config = dict(
    num_hidden_layers=8,
    hidden_size=768,
    intermediate_size=6144,
    hidden_act='gelu',
    parallel_block=False,
    beta1=0.95,
    lr_head=0.00444,
    max_grad_norm=1.0,
    decay_shape='linear',
    max_seq_len=1024,
    z_loss=0.0001,
    dataset='wikipedia_en',
)
Each number is 500 + 50 x the weight over its row's rms, rounded and kept within 0 to 999. Layers, rows and columns count from 0. Numbers have three digits each. The size before them is the row's rms in percent of the matrix's.

# up: layer 2 MLP up, 6144x768, rms 0.0893, rows 717-785, columns 672-767
# down: layer 2 MLP down (transposed), 6144x768, rms 0.0324, rows 717-785, columns 672-767
up717 094:502553512521533535500444494444466545500547504401430487414443446535453539504515499462481513598560593465470485477465521600478519569539470515505497444387579472516577488523548477507527481532441544547461459494479483547479405431495525538483522462472449513461538604513501453507493465521477491453
down717 094:538603495547478507486571469427497581416530521558420453561523477486460492530543518487531492508468428457491532528516543384498602559542502512464419465563445465466514530455483443499490510496549522482457484568454487386477397530538492492500552455590495529495447537488526458418537398500492509517
up718 101:412526495545466629524494594481429478565582568492541545518472451478502386620549440492456515448485567585548476536474519445553522527483508532432472483433564468430466484539376437504511587530468516532436437511511515450450574560464418540455461544547544523550505529459478499557472482443488575468
down718 104:429548553520458493562502445403547564545614573406493491438489443532487519474458528489456536491491578499596444470524398541504527473437547521465551475471507529569495438413487521472398524522476445520438494400495548497569408532455622489479558445512478492517466459526486524587521574505496484502
up719 099:484427520454567442462509532480519455522488507517590514542465478451565490583495524488514519420579507542475465492536493420423381469513464468492475423474524493550482492488495608469416521514496464504477552462496497520584579420598566633488535436530546555494448522521482428459487489491516584460
down719 098:615460469454463515527510478494540394495542558540475494535542534528533450499548545514542525492501590583573389497455557503462468404498600483551570492522425503493452523601498381386497443603542540586505507437474373475500572569519546424511436497506564410464533466581482439510488583461506503458
up720 096:473514554461537460436486458495522412511449556522548459550499557451494440572418488509507436465529523438456387440389509528482431546525490498460507462516490415581438472545472613485424602529498507384526533498491480526470445473441510512484451479401409503515474511493451461606548523513502428575
down720 093:390488591483536541482557500410475504533533558500495494471566538560581514520435551483460519495443405462455478494434484475508458571575587520492453613484496525537482470582471456550575521588559579556539482576519505451539446460459541505474557520424492516455452652420530481528519487490532472513
up721 094:604478462475603523553558507508495587504424476522586560482493524521502558466486495490468435482504567409435553538553560507467486437461426577526563502416558499446581482531578490486613445553501518577515465581535521521516536546538472473454561447460458545578512432544486442495413544596501452406
down721 096:422519485598395434432572467484536424509500514561474490462502487512491484531437433481459510545481498563583442438495524494515484475517599460531466534525579473452431489509498490510418541551602527571429482502493563449524520466483484595574436423538595496353500478498507435505529541472566444530
up722 098:505513586511601498445436492505469501442548514540454510449465541539559466447538566512446452459571549492488509492515514522455482539592379543525422451504357539575569499494440505491453481478471477492525564455602524586510487487462413468545379568498489517573538527495581524515512512414541426459
down722 099:501504474524498533498490606558503486575433462526493497526464472584493539524466474423548545564455546503568470398617481486438473501522476406506541520562496578466552435453546462473584523382586507552531444445415444409483438461509551488532495586488492527521461416546410540530466505572602594425
up723 107:497508492533484465592533551482557539469525497556472441458547535582526517439595406525477461432488473523536523490486460559516525491615490518462523453483511497430543452500500612497434499503393496549442528467448441466411463477539458507524494543597433482470495469505528506446478525459483570506
down723 103:577478545461442506512565503437477448568517487508506541372495519483554502478579437419440441496455506568465468476602510549486530570398548568447491428427562524434500508555498452519610468587468561452516510517519465436426472584589525518480495410525501508469480464497545493522456513492455505490
up724 095:517471550510544502641511479529516469462509508503612522536498500462442525466442506495466462507544478461561509505473517513499476538498436514454438476513514451430520512470471553550408535508569551498420531428518442458444451491601527505413456623539490560437506511492480489410509574484487526384
down724 093:515455546485397555532480451488467458497417497455404465585455489519523504533474462558568472389555525462530489522428506522525525481544402440640492518599517473465468518528424445415459480551525510401510506489448475513507433509481527464530442539541505538504402520551572575513502481492473527411
up725 091:434545446415505590543505480492535512532514523423573540535466575476477481478569490496488522486504535466472446504580440605521553413520495604507497442518592496530634494412491488627474538452497544484589458493462490479509601549461486464382528538445489472522427414406532549519506500446463460532
down725 091:509468458455496454484532526471492573388450437459463485422460517516496467513455470578533462516531527607573546476479505456587570417530514393485542511457468460397503426478490401498548497506522517457346521575519462369535536573538536426474473495433461597473439470480477472497439523455503509404
up726 099:552510557463610459450422459460451548434608425573434572446402528502459493454460458535543561479403523520469421431474473453533419491561541480448478423436533550467511546489521491423431593521588501554421522536586486512532537478517521570458467427519466577446516483515526447510527516549610542508
down726 102:445473505491529511511460429490397488515582424522588539506493445511521512468455541519570513359594499487535489474521505439616556502472457469449439482545452518493467493572481553462523528556411537456473506535387453539428517477530590474470453574505529440454493469476521441450583534558433527451
up727 090:528513452506539434472483444507431424586609480508440445411437544562503632510513546583581415517490471504540536509535462502547573412414386501501486579478484471578518542561574468463611555459499532515451546446545490561545556481544554450464529496517499533470479531453571593456449572503501500448
down727 093:615535544441469536447546567488501452555479510429487419523470530536528536451468471580470464524468448540554527436487466614435476496507503541612571455450469517458408401537564423400411503472460520473515530565514442522500532531549552520477518440508510512475436536509525547537498442427431441454
up728 096:476396519564492484596592426439498512403478512502549445513619557531425545445461527432416555448554404540487561614543513461466418604573471525475506450567509469596450432495474525478555613533554448564554489437486540554560600501490544457485520481564522458560647424556436568461453555494482478554
down728 113:418499486436508498458478479505489416487541529463496554533476500460456438493554487545510423542559551408507469506542423547601493527511473439452522481530500507440533530581479597529537359481480551472438456494483461529532496602446486413525453521495471560509477539509485434548556491581563433507
up729 112:470485463475475603465415447469539398497522507491541550487523459453427556458454434476502532429493556598531412474602572501552445479460550599458458411472423463560524484493525559497546451631583448541514503467512424529551453380593461501443420458442571445393468505502500537479532529479475534498
down729 122:463478528527573584453486536544477429415467540493532547485436512472555470490521585630479451471441489532462617441508506461498497491623542498628484540574531477482546493488585492521537491509575440496476558500434491495473503449534520516582574474473456518485487445518496486501438530438502471520
up730 099:523461503466622510495556498461532519494560492501566580525443410541488457524515496543498530559560509498510497599486461469484452397500469546412490446512457519541485444461530554509498521540573553411484522522473543479461449516517466530442505591554498619554483559506453474543437492476484474471
down730 099:508459483418596400539542510636559475630552467551504441530483496498521445460435597571531503551460371492470571470534432512497542568504488523388520492638516492511513487543459567617543606468464527412457575482438417546511538551473444572525485538483501491586562544432553509447569468422471439410
up731 092:452507533577506486501404532518564501556494508579435494479543507488565456622582452520505551542537528446533512602449553576516441492465547396445497516432514534502541523421456508514512430520535563547443496509624542418557509425457537530544499437501487458412577518524535548509528465447508342413
down731 096:499545551533538510513518501522570542455524548506489466460528532528515494551507475558460522500518479519465420530515473555474525500443473493433562561500477554567402494584484436530457523489528445549497405492429488504483410438467523458522450521514551494578556451490541569488500500523546427386
up732 095:528417527535428522561550493502496475500435491487516535453527399425526520491428548602520600481547494464507449555487509567471445426464533479500483507559412440470546514349407414501543561467463520448454545469512388473431605509544520536571387518419468541473520579468566474505536452443528499521
down732 098:443459544498564505474481452478441477457590518515429510452461473514453426483567483472493553463538489470435534528574406450465519567544507567500576581581613461604448541509480493517507612386473481543587542492456507557604441526484534427501523493542452506511570451457568503509596413529553515503
up733 097:387488486502533509457442496443553476427498594469520531498539578548459472507523459611466455517464486548449433535517403484479485494473476451527502463416506523545531533546490538345485567583540452511495418461507518597523590588488476507515514455554548479536586492449557467547400496479548424496
down733 095:437572389484456464531476505404542600478550478513557564505547450437469422451539487534523446514513473441547477472538578448545408518502452476521484472535487513389452552518432561567517558576533556609516367473532455530453470519463450471512503539546551587454442402412436524449502433620410463415
up734 106:423491471506459558501547500629498532432494553575528480555557459385425494456527526495509537520446427490519565521466543546450536514557487512454531515428517547505418525500553477519399553425540543502551543476485532443492462483520472560457497509406578448459428528469557497521460543473528513464
down734 106:514493510545573511443539461454534521453463525560565488506577522540519477387527452600429453498540445445477535499505405490506474529534418554547477502499447440458535566540435408463436532464500499494472416534528513557458566580502565546527572471418484483532474511525587534453565478360484487483
up735 101:490506489511578514532462644477423484496465509488463496543406481421464424518446537533554497516446434486492408453420544491395397478448538612495459511478490549461458397415529557630527537525513447491494531474381527473437495569546489474488489465478631496484508498460550470450604502499456379458
down735 100:572464541537473528452464485401464398561527435538481537504548496520487463385512474547510523466472498518533537421542500561512524476551433493498528498476542407588497554482547511479562460487406389670529529580429482528542509519469434524511517459489463536532450489477450473583549624460532460486
up736 102:488509517495492486423402556514477531506553572642422484552423417449542557493542560536451646546430436455570533482453499564493533393517503527529408424466493513525421543518437593406436464509485460408465488493471470528533450402469501494530469463573565467580453420489540516441507538517517533594
down736 100:495503484485472520472555472481455511465553504509498527534512556460591505444476504442505395522452505527480480510477617473520471562538387456479457541589539401567518466436464518388459577529561534469511587518504464467569608458388499490541491470575480472587508480489483390533568539462568518411
up737 104:576592534532418514437571526490472494469504555509543483490441424549503396396503512490590547477588462487541570465511409541491492547492442487462523529515498590443375438473495510509549478435496530443505464513470447543520565590507539478514441504425442523476509545513463613492485546533534472518
down737 103:503491562492558427538465454456490530565462476488449517466572438527494597508454539546425491613465475518453457499500452496457607413545554499489482580566465528426419495482446457471447547595530584569519509543505490436497477444537513535468514536408505528466538485482476505636513476441491509515
up738 105:486557492500439441458578625460507475516508541569579528542475495372442440570543571469512523461473568533536467528575508567552462484541495495514545540480457544470537489502543462455535545466539495462427507564507490414528466445477496545465515391412456531402523480489584413550534451525580535495
down738 102:425540468496525607569551462499578470540576489425608556492438519512472511421515442546543489459464468530524493488574402481585449485517481476603465493579459522526535431507503489324492576509498518495575448485524487420531523492552465457548555428463600625449526430521600445570533453517478445427
up739 095:547453516474540515396586519483468527457473526532431532498556421523456503492472436511512589484557552554640578590519473448457492515525476502444367502512406492546461564485465545504537451483498477532508465456543461499443536471501475514484520580528556470546516446525535489437540485556460503503
down739 096:377434566508479478596462485483508568449522551519491504678579471470514492427501423482528537498535476537499494454517406521441534523498397518478542486444487517449505491499496584496491551491518468542403551484558551478571542466483480542560459466636524509525530521621496453509483446551602491570
up740 102:507543466450503537502518367407405547522582492571533501497528561521552615491531518466454506536534521482544525525455490546466554528414612526522500521526485431423409531523499475573503500572504567519492507507447544480398419484461543472538530568419458519531661500438527511536597452453431504458
down740 101:464579499559516515549539543415594429478550468507583553515421480513452561558503465534517488550442583445462543544444482545506451628517493514522561569571595556415502477473510574515473404465471556495512517442405536496438449552489482477572557479499527530529524508462443650552523547476513478536
up741 106:466567466552566579523586558482360467557550453459454531449387459582484544525496506586464491525397488395560461498472465385484510435476512430520503419497560463544416472539437527478443480477454486495526410517425533402570522449385505505507506460514467515422435584416459433540408488464454436427
down741 106:488489577572521432506500536532572509524492485503470559560504524547472497456516533527601544542505539409571557438538564495469521423425512475535506471476545493455498535478466550519496450501487482404586496538496481486534455523583502485506496456498515490543548563502423563452449463440547415458
up742 100:486444555504489445444468508509441489461451445515525429486461445459482469451565458429449491508533450457386472493438506511508604449498511637457525516572606519490644461596432483486451538440457555425383509532529475647525519539535526546484530487528475484570432485399464454466444554512500444440
down742 103:477516473550536528472446549434585518472520519481520553554536555436465451408591437458459395526524458554510425511400578432444536440513484542453428445478450531533498429493502535397456459464518445497492460392518602466566412555535461508524498525470604553500502516425450558601404521506439512376
up743 104:502522497483507520437448553439445413539450522544523458516509506482482574574494577470540512480480427581522509502545510457428404588540531503446510565531528520518515468430544482487534468519479360449443565479538487574537500496493457475520535507593497504450437486547531465589520532402528509558
down743 099:400486495539515465478596480493498542486607554472521478503508440389494535465488508425521574529454463497472438496456506467520482462512590529522450538398434479495569474512491525529405477457574546485483466530450494450551423495538552550463509564469510506546488462504502546511500445454578480480
up744 098:472469480396529498518501559511488623459403446495462517525546469522581445474494516531530526507485539603498505508440460469540520505404486469546455554438570529446458524505564598491538465557523529463548514511408456454470397525488514414509373397529554578562460449521488534455519481511535471471
down744 095:477388445517504466510388499428508554461482576480568584562406490467490499388545529544552455492505518620488494512410543599440562565511500492540473459576504531501451506527561536592464369592525494483442565504597517464482529396513533473513482461526566486501498574456578580603593530508558552507
up745 098:522597392615582543530539527527469519487490599584445479398502578522479411506542462479490443483539510504538452589552526600598549445520445540506413463518518449478484504535484545435536444488413445549591536418569510511468498498461534570463423485483518540431452553460517456543504520558499524517
down745 098:539477533487379523539578495489563446459418478465508497522532572487501533488489574561564558585567487474498539481471481510488575531505462506521583550438492529480508522483493480482500510504504572556462571514475551459480487556546475508515559478526492453484578490454514448442538560474546465595
up746 099:592511512516475579508559523473549429368507418461424517468449420451488519460453537581490558499521472490484553514442459463551527586511501552467587541502441526571495534474545539460491553476381575498469525536505468513488591474551518438534455538466503499531480541510480535491514634551477423431
down746 097:522568393503554483440522519440517514572462489471472469538385579489490501465544489509530479532510517486498490608534476559453445527466527470406453444492481439441477542459453496494462429450422511524575458457593430464452525442445478527515437509459479418438517463570583500472506430530495460421
up747 097:583459515510528484538442482528528478493464549407602475536464477523564493569520610500487450462445568486440474482427474550482537560416530454529495463450533432590488522502498478565528551582597480485468523466488581509479426488447503434609491544509523555501438465580448463567558381482448428467
down747 099:421534434439534506485375513547515507477500596532480499547500432475467471544558472613438547496557503537508468460466473480575473534530426575473508615445492463576541460430588580419494589493520539551521490447564411475474511572418497532523517478484507457496521487612439557503553482518508581541
up748 095:529530567523446500478486509511507511500438520496508465512514485463570539527497525517516536531458528560555448411553552521484482506528530596555451501517476471474536546523483437452530464556599519484585487508473431575546405507521402495436444436452589482480511472433413439507535462488405484590
down748 095:549489438518444498447511571442543518523477480410503439482499542563583498470489471469548506487517527502444511562508462501524442360554459506475496510495487492419536503552544502486443458493446595487432503467486537456466503500444553641440466474450345494523564581557552581484503536525536461530
up749 098:558482439515546566591522465481534449538544507573518451530508488492555512497521521479489503543523515568494473496567502579488574435476473437514550599526524441494521452448509432551571443560527615593628411589522508464427506497496511445456470394632439483582508502426575439581497419522536495548
down749 096:432520492541506487398480526449494502542464490382530479570513432464489537608510472488467479465525481485438463495457541575554376576469629528487508513516432518497445452546456483441523506443462482421497599407555484420500538479496602488509518516394530532412487431553533556411418534555437634449
up750 104:479481547484463529486444612456515543523546553415578533473440514485485456451523440504463507455494538485508448578543640485493539565518484434500414536439558542522509596483450623478487547504430516453538519622534491509556544506515531528537468565526494535457624536515541520449477511495522549461
down750 100:468511532469557539447503502516476561480385452463531454552599528586490579491512460409483546416488482535527488531468438557520471434529537463460418482530479538426482462522450457505436502594554503483606469570512486488482436439428440508516450442486614498563517458439502412460508435466442493534
up751 099:539510521514484459507534549463534506427428483451459518523489424485531479527575545423530508588470493547444476427444566477459437570511373473529473493526533481560444472527483564545553466502428447535503415492531522476515492522558489463534583500470610395527568561496517515522502549519546536492
down751 099:436587578501569516541493513518597536644518597535436496479465470459453530569550434491448535494438493516496468548422523489558437494461387509464526529456503471496573507563530495509459504566452549410465549525526405501510507549595435540418525551429507591437604541496578531468451441547527480514
up752 098:440572486456488429517464558534520551452546467563500421585464502535492493514486536426506453529542556510538476455566477531462622492511518460520471493584579515480624577509543545498422449504566482628425416440570453469554430502579520450586600487538452491427450489522504513414489422499377584436
down752 099:556419471536382558467487473512474523562544494467475496446552461491585554547513460485431512519492452489426511518519486538551528557544526539449444466531511473459475472493498474432554510592524432460521519540469506538465435448509555501521543530569465520492495483574464523538566525480475473530
up753 100:518568490560592514554584527533468440513502474449507598368462517526481537519353466582564532525521415416534450577501489440479600465486472523379478561468525519462490450463489548565410507538535570506468534526460521460484496564494449539530500467495437513465548622572397522508520520598498476464
down753 099:469510500518473567465472473442497464552461460480558505438468545479550558521457519490436531460486635517535515576493531448419511610489479485520485476532463503521503548549542514492477512440530481497495519486453500387615531432566533469528502483516474545422427528476512343508544537415521494364
up754 096:553491550477534505501555506483447490511416604484565537571438509501571533507486484538431511598533527481573547462612516535422552487471547492492531533563535443600553422482506494438402528433520462544558437496588543450516508492529455515547576467490467538475488565548451502539556500396458489509
down754 097:542539472530390412466570521526491440457488611522513455556588471554490480498412590464448445517505601414475532524514467494508495497550442491475541445503454463398442558506559417459539536564440526464541477590562494528566483590531454571426549487551529483511429471468499462500541547472476511488
up755 099:493490549520478605579538519512492389532531520404609523484565515470549489438479437606490423483476551485454414523461483467543499536581529521438556480527467531473614482510489509376455533469533530476479539483522553614672518520492442492465473400522521532513566548533493438471389520647558522518
down755 097:515572509510515414464432394530502525545522440489520450439457454431505482482468577562415520517576555589583607547465432540453462466446531495469483504555522530506470433476571544508459428571514599495449450492468445390452473533491547505496519575432486518507588481475518629548529435469513496557
up756 090:454472577459520524595423446526571536520507523520465464449552471619469507574514452539396447491478478383449550478558514396505512544473438489502463528476509406522454467488550497559506526542460491486462456434499510405564489474460511538486495504453552467406519469457466497485528553539559511564
down756 091:500522447517424422465518485593524506609532503500509521550465479484409534486459525627584389563502441504488523517512432496485507520552450451555450486480518489495616519499466395494446440493557478465534520462538514462519510513533564411490454498593549508546506430438372462486439503569485617431
up757 096:455421547454368554503445582466445459488469552407521449503429531516544499472524489500488499620562482514530558460478477545539412525547530465506460452533476530485492489527513535602558431611520416403501483474548448523544505556633464499534556507497544470507414517477566572508497486468549518449
down757 098:529419487526501468530561573580536492462555416406513529517519483578459511413469465589527499498545481579550610480513478453479621619543413491438543605464361516501510484480534487524552521564497459590468533511441513556474555445418440527544511464430484505483446488504567456481489558526450520548
up758 094:502531480459548581571471543505513419556555394432538509517489473399488632446455513444534475413506544559409419467450622536429327522518521532443485532429471456537540449525435528429568536546450427514480473534520555350395448506488578616550457479451554516471509488508558409518579523496455555504
down758 095:516444500478439469397579517549501508528374580563527478572537502559516524384513470589589512505523416482500562552471504539541627520542527523503554514532502494447439555489450458505455504548504571397581541518365459495553483469496444482478481432524483393489477494515543601477463471496540510501
up759 103:546529516428488477533501462472549491500441401408576534430466508470551504530603432521479586483456480464590414476565496582405500463452506442517425531517468403456471553573605583546487481511620529473421582531450552599457494478558470539557459431457462451406512464505366505494470458469496524531
down759 103:459422463463477513494491526452453468584537508507451526511420493512450530537598424503600515474566511500443495448524563461549417529438483474509430611537432567490490491518531535523580518524459484558544443507569519369498514569487564601473463619501507423540534412590618432482411598553488476526
up760 104:551441434444499523550514357455470522602518497506607464486514493530566543513511439460456470518538494512468576474505460550437577544514498444470490495428442562491451410477531564537571518501473467507494545503492514520503458428491485426413507563487506419488565455541491541505448506565560427521
down760 104:536570565463471506544604483547559511430565409466568521476427476530487499495559550464554479491528624506470496425560426507498501489478443489487475462498474482534433563494567571543480472478483504470557538518434433498568596434497553512575569563573534510432456557511542531504539511485404440607
up761 097:460506460471524526413504520490467457462544529518432396483500429500562524532409548629527532476544530587487537487559520467491539602522526481502432591410457555572452451487453418531492553524466524509536487541514594561559493468527535485536547462518527447450525448502392494479552484467534559551
down761 098:498538544456532410513509532539463471439481482553560510556420443552450448457382464516452414439599409496481610478443531484500526432506489506516339560537529584526496489485473481552473563505440489542462538478526498516485581453406494511567496431392415503472464516568488458509433459516459479586
up762 100:522464521475518560488456567494573564508526435390375567534449489497562518530458474499574501462448615545516485479473547503526443529492508462406486462385413547449472523557469549470546437543525418416494532437597526417501474461479514482461467511466508537545461494407436512516464500523443572537
down762 100:532467487460508445518534520513454534616439556550496475437611539452485551435471525511446512447596503463581514566516472532570452529566472486488423477666541525438514490462435502535472434448493470523384522468465628628498494473492479481461491451520539544551493483506427524530526577493499642472
up763 093:448418507494428600547482491475534451505412505588613403463477509545439482511529472522525527540520551438650533515479531486500596529487501454512457553528469522469523566496559541570582548527496505589493624468413457450466444459546509502575530560516564512561544493607598459588444418425431435473
down763 094:507456556571499525405449502495483428516440552468524460491483498520535487449505524519463562590557548474539464479541640598450531486455461504496487530536485511466443489514533573530570456486532600390416471524511536537409517476529601482473525451424427395445483432568465470496527585511522497480
up764 104:479529415544473499501511548507578619465540515605490591431554538441498538573516465496515460463473521614535410530545499461521491501476500504454534462507469532479426496387461509438501366492439513478515510498488493563451449429591563488550451474529441509588559565516450462472448511547589494564
down764 112:439459447424459463470432487482548442481464463440587429536478515428479531547550491421489471531647510514508475546465514547432560583504563537517582433514505586435515490495499484444554608510546418535590466399481497526549478466521542500440498528576513475456556498429570414526558532486483539526
up765 103:407586476396606456543486508490521535477506469439466540504515420495467472504593471541560492588500459532466463489476579514538558465465576502627516487482452531474485525487456520461522456518442623580511430481529536499443505494490551423420538552573421590489496501527525420431441517523477449497
down765 108:515465573525518434495452544445567529542464457505503507571568478486507528507477504535506522484494546498469446433474567477566454560532452505624522548548550515465435449519576478504529686507518543501496493568440525467549477591580451481398506470483381491585454583479460502524518554484526528444
up766 123:568513538560450452504427558488519554537494534607487439525457464517505523428553454544531500634537488430583520539540532511447511478493548598540428602562531561511505480477516432507494457484543411429533484357472424478493427443454564488443472501506563533414567619479451522511392483543579436477
down766 115:524531533506462500504487571495533459534462539472495517410524529523565531527539470562522616526508459513533542602580611509544563438495584495485499510546567493499586584440473535544565409382492483457601438470499528473532504474563507488493409557471423486517461479470397482492471570462480550474
up767 107:608464443428460516528444523519443482507497497470428414632581438459500507425510454519480545488528486500526548481353506477561532561603495418510531489534564514498569531534406503555416499455530423529562482467538419560515420473484596548571477531455522575565417407456572567442532384576466474493
down767 113:443477428519477499497514486575502405450499473536578483530516512423532497489579493523506496513539478426540510495415528545465532471422441528399492486424464451449537458471478528570486523491500555550451437458500546562504498383553385541423486537500526561455590508505475581513535390501419464529
up768 103:551514529518479510490463449505484441534458502484415535534480535497561518494486459430494537567480487541489483385512602499478491488500545538599524436537484532526443550490513433519548485491329530533414490535536486537569570543453536545547415473453501479485546394519573470490451539489526475564
down768 107:491431529491470485490537620462435530505541422506571479499531461520432476571385453537543496466424436555477486544462482497461486483469496550448567583445579544420519494539540516562471444504529541538544454502505447482429478476556466476448518553512484592533490548497550534429573472536415430512
up769 104:528482577574493506539424490579479447500452523464556553531520491482551519473497472441475552492475478583535469421489477391531561509536465419507522383536540513578504517473434569433520510442512531528518431464524518435564465465573459396563489519514567551611518600383351580398492581471465532394
down769 101:403596590546509413440539537564484556491593477494490551518417485436540485488567553507435404521459501477538365544455485523440437396527508405582567541580489416425579415538455386526472605526543472482439542502536513562506566549507519508446533429490472463599495489554528527429565456534557547534
up770 101:458479454469557537517455429469459446410557493535668571451551427531466578396462539607478515540405451497452543538513520498442439578547413511474538353497469429529462488396484496501491399502501545518552390538548446493539477553501473434480488407518382513575550566531588570550444413529432491502
down770 104:480499537526440498518618479487541488528537452551419509479489550520559634470496413457497523399467406461489617380575501452494438531419530603520349455487411537476473456538439467505456490583487476519541681476470481566482483525598464491504434516459478525408436496477511500520421478453468458469
up771 104:587494351516471484538456476491487400595544486533517504595498474522565454573603458414431490509461571500533495389507571515503527505532534519485495526581444557466484505568499371428426552547453421536452511500568460564520432512540461517497457578490429548538475512495449531482484460496475395538
down771 099:561420534540542545488512566534480512633469483453489458504569487558484504557410564513548566466526541486482434578529442544488449566552590536552534482500470455516525403510480529503603509460487462496589444515443465544519533502405430602403452531512470483515518482497536467437518500501566524465
up772 097:478551520412521490369442500456551449523549425388431440622555524374494498513517560554502530450540496469532383540525429403539504481482536495483506442488552537505498512523461517424483584572561419365552510506472535461502508406479483489539569441389543551472445566530433506564594494514596552572
down772 099:468548531589481538375615527517609557521537476466430509410442519598542497608500510541568410490508489531536565516502446446496480495392568477439425469513482524475499578484540472418506524465473403484452541512540548418453490448436562584461472450461530522401536449439500589535525458541531481515
up773 099:396486596456479464533530504533526444386601500515554445446418497516516530491598480457464497512378489464467507480455462543465467546450479500559595573515453546479576471436473440558412631580448484566479535474433489471519510484565409489528585453484551509423452549465516562489509490487501504522
down773 098:488476461496412477560540504541430571544522510406560512550520503520504581574449546512470466431466539470502558543499563525464505463503562564476484522484444580445500556437417490501544463494473466461543557430553446445492522571468593557490464605495488449532588497409559480526512467512425519440
up774 101:535471477483497599496450532460442489431553466507485507561516471486522493498545427458403526493549566546535503604592552454530569469441587448439431467482502486449456480583503580561503351569452615437515606549608490552507591490568524386431569409500484417569489503499506431445447532441441389502
down774 103:467494480501370397476555443456548474500495547558393448513515516538456427508491489407456530505486535590494534556593621439574494470445565518547494400455495534558464564471510565525482520472475557530559538534472450479453448482466505505554583509499532423535544469506543547516520478554431525518
up775 098:622563506439468494500477520623489499471478503542488614448476541539471544484535500561529492433463489463520551539547602563472478552533533447481481502534474459430451492475486557484513613478484555508482620439535499572513492475414510464526462501524519534523454455394394566520553448440527398419
down775 101:439574481482552490530528466524584538542479399511421577521428539612489522532514492546513558504458469534630555516515470543474513404563522466537472484469444404475424467452426546597502519556461498534567526422495514406465423491514558562557453481507452502601656398574509462487543486465460502434
up776 103:504525470428452570478432445473510487483497539519454430444471553489541417566538542504575530565560466440485502476482445511389553516558391510494529553585564516491503522521547472504602503534432575496551437579536492535513575511517503422438568549502455478397510520464491554470504477498593463542
down776 101:483463478441528528535615461537532514454345491496435468536488509443494620555421498419471451507497492551499539425520511456527497519583540464442472455481497516518467428426506510580474378420428502541359475485440459509481419508549498468423470601463483515482526439434552509479505514525597553471
up777 101:542496563511432584558564551496350417508535469529524450606527412581525477474380425459534438486556537507456527460544470535490546498426487509515400570492538545394491473525463459503520568388564394465528514494426439522539441410505492481415455474487479481511448496550485471525602520449451434561
down777 098:471634410479568458527484518570518510590542485361500453466574508523531532549466495498555495513447550464465450472576453401551478475574439439522455580552529581393505509505541635523479555559565514476531552626518527441580430477451529559511449516540492489389514403544390492579440492519429487478
up778 117:460496535474495513483541555390569396513464451504500491538492560481537511492515466452486570521385524492460572461483492575531506447448565507576568416484538585531532514506452561535465470441456476569474470451501402468583547573535417475375537520558402403479556449582546546487469513513498527481
down778 111:458464437603479483545523441369525536445521535500488531422518652497510479461470497440521466468510478476545522467506469474534458525500508485543529537516568428485502478521419471496475509513445546555513577530451486431497455591559545567458389464566574601564509472495501428512484483452537473456
up779 114:367448509593603513515523502435547494423540548512587579543451474490483542540448452479540494515519448486544497483629590458586527461558440489511485502527526540491447487491444538477522470531454416548502523537459523553406555527424480432509502530559637495430528534560466470460534540521517518431
down779 115:510431513427591397469560468502537448504504441459566540451510559462455456518502476502526637515489451463505597415481459487503572482461525481514489624445521524544453566476532533562538543524520512451502507532466546448545460480573554546434532491558540460565575517508526507511464493505524463510
up780 091:551395536580492548495547424533460456548508524482496493578484441558515405537507395475423483552395389497547460450533567466518627546540523513465511493448469469492416534521530470479396555462501467538474528497541498392507525455495486559497517541465557486477509458462498443553485607474522407595
down780 094:563481457462512553493422612481468609436353557467459522531493504470633568440515521595524494502591514512461499501476488512535498461467387515494510590401416506488537515526468534538565463557497448491443503415451526436512430488537503494490530424502456468493519456517501550503437540560541522433
up781 092:476579468362462475499408486473488475515478593497491454556480479467583539573506534486561506533602442490501490476583539392416513494403531483592493475512521405421484429541562393434580566515524430541530477635539432468507534407503534538470555481620549553476523580457462498481550472464536511453
down781 097:516428585596471620510544422478459492537537540455443507531522480549412458550523478502470445430484564500463580520515502495484438436480539447504543544474469530530538517513500504507543472511505567424482493451467470504566601523436523481462502455464491597563508372617526427491444434426555448534
up782 098:500582528536595481494596519447540436557504528486539503452484530440536509390524486554550523517515535497405509403506463526488459432574469473539430582437472605482537456525581444538549456451502478584477492492474438490532528415591603631514463539505496445465453503454504428410546586508433563491
down782 103:454390461560423414527481537488482477497430451473459508518467442523507487603455586467483468514409407512551439510515495524412470593471514558442516468559582509502465442524505527450516584453465457422574502513462508460498474536534450438593540540561551541516468486504536469521504501529594497522
up783 100:457509497424532412568503563476548407541478503456481549532491510464503562421553476473461462496399580404530443480399557549512503470491538479425531456568536540414631478546565457549417531459547515502521435408529538541491445483481510431529522525534434437551513486485508457611594491552446446383
down783 101:491493560593484471498496522562556506551572513386481482584529522448411486491441512547513479497552407419520460521464493412410435501469569468525504494501460559511529557628507413425486504433493455609412501498570476481529485474538474527506483495500445408523592506537392534514557485506511526443
up784 098:472510504587554517394432484414479461417422535474519446551561515430493545500465553462534460517413487472465435534537502529457479481467448497434394487473481558479535465452453574594533535531478469615566433478500485466458500546561537542430474524468505529459558489487460535508573453611392503478
down784 097:473497589485507600492470529496491442399429579350478585473448489377509516583553500554494522449451568491353462498440511434493464422435409450591531547513462488445472464481477657443489442494499445497437535652477511473495541446619442532493531582534598466516515452491476440528544527472570514522
up785 108:495521472527569502512432522476505446409503433494549551457487476405544498580502520410533390501520424546525390498483482496496531586465533497421481582518524610498500553519503478522496464461432609514494449457473497597484402430490551515477567430460344478495467576389507433474600593451456549553
down785 104:542616496468527576424435435468484567575554450450485427527474505439543519480571553575469460549448473551561540531528482597492544475437516524434441501549441484498429397492574455411591484410508514595505469476508459535426398505524500409506493527436441490496523422488482517474450489473509569550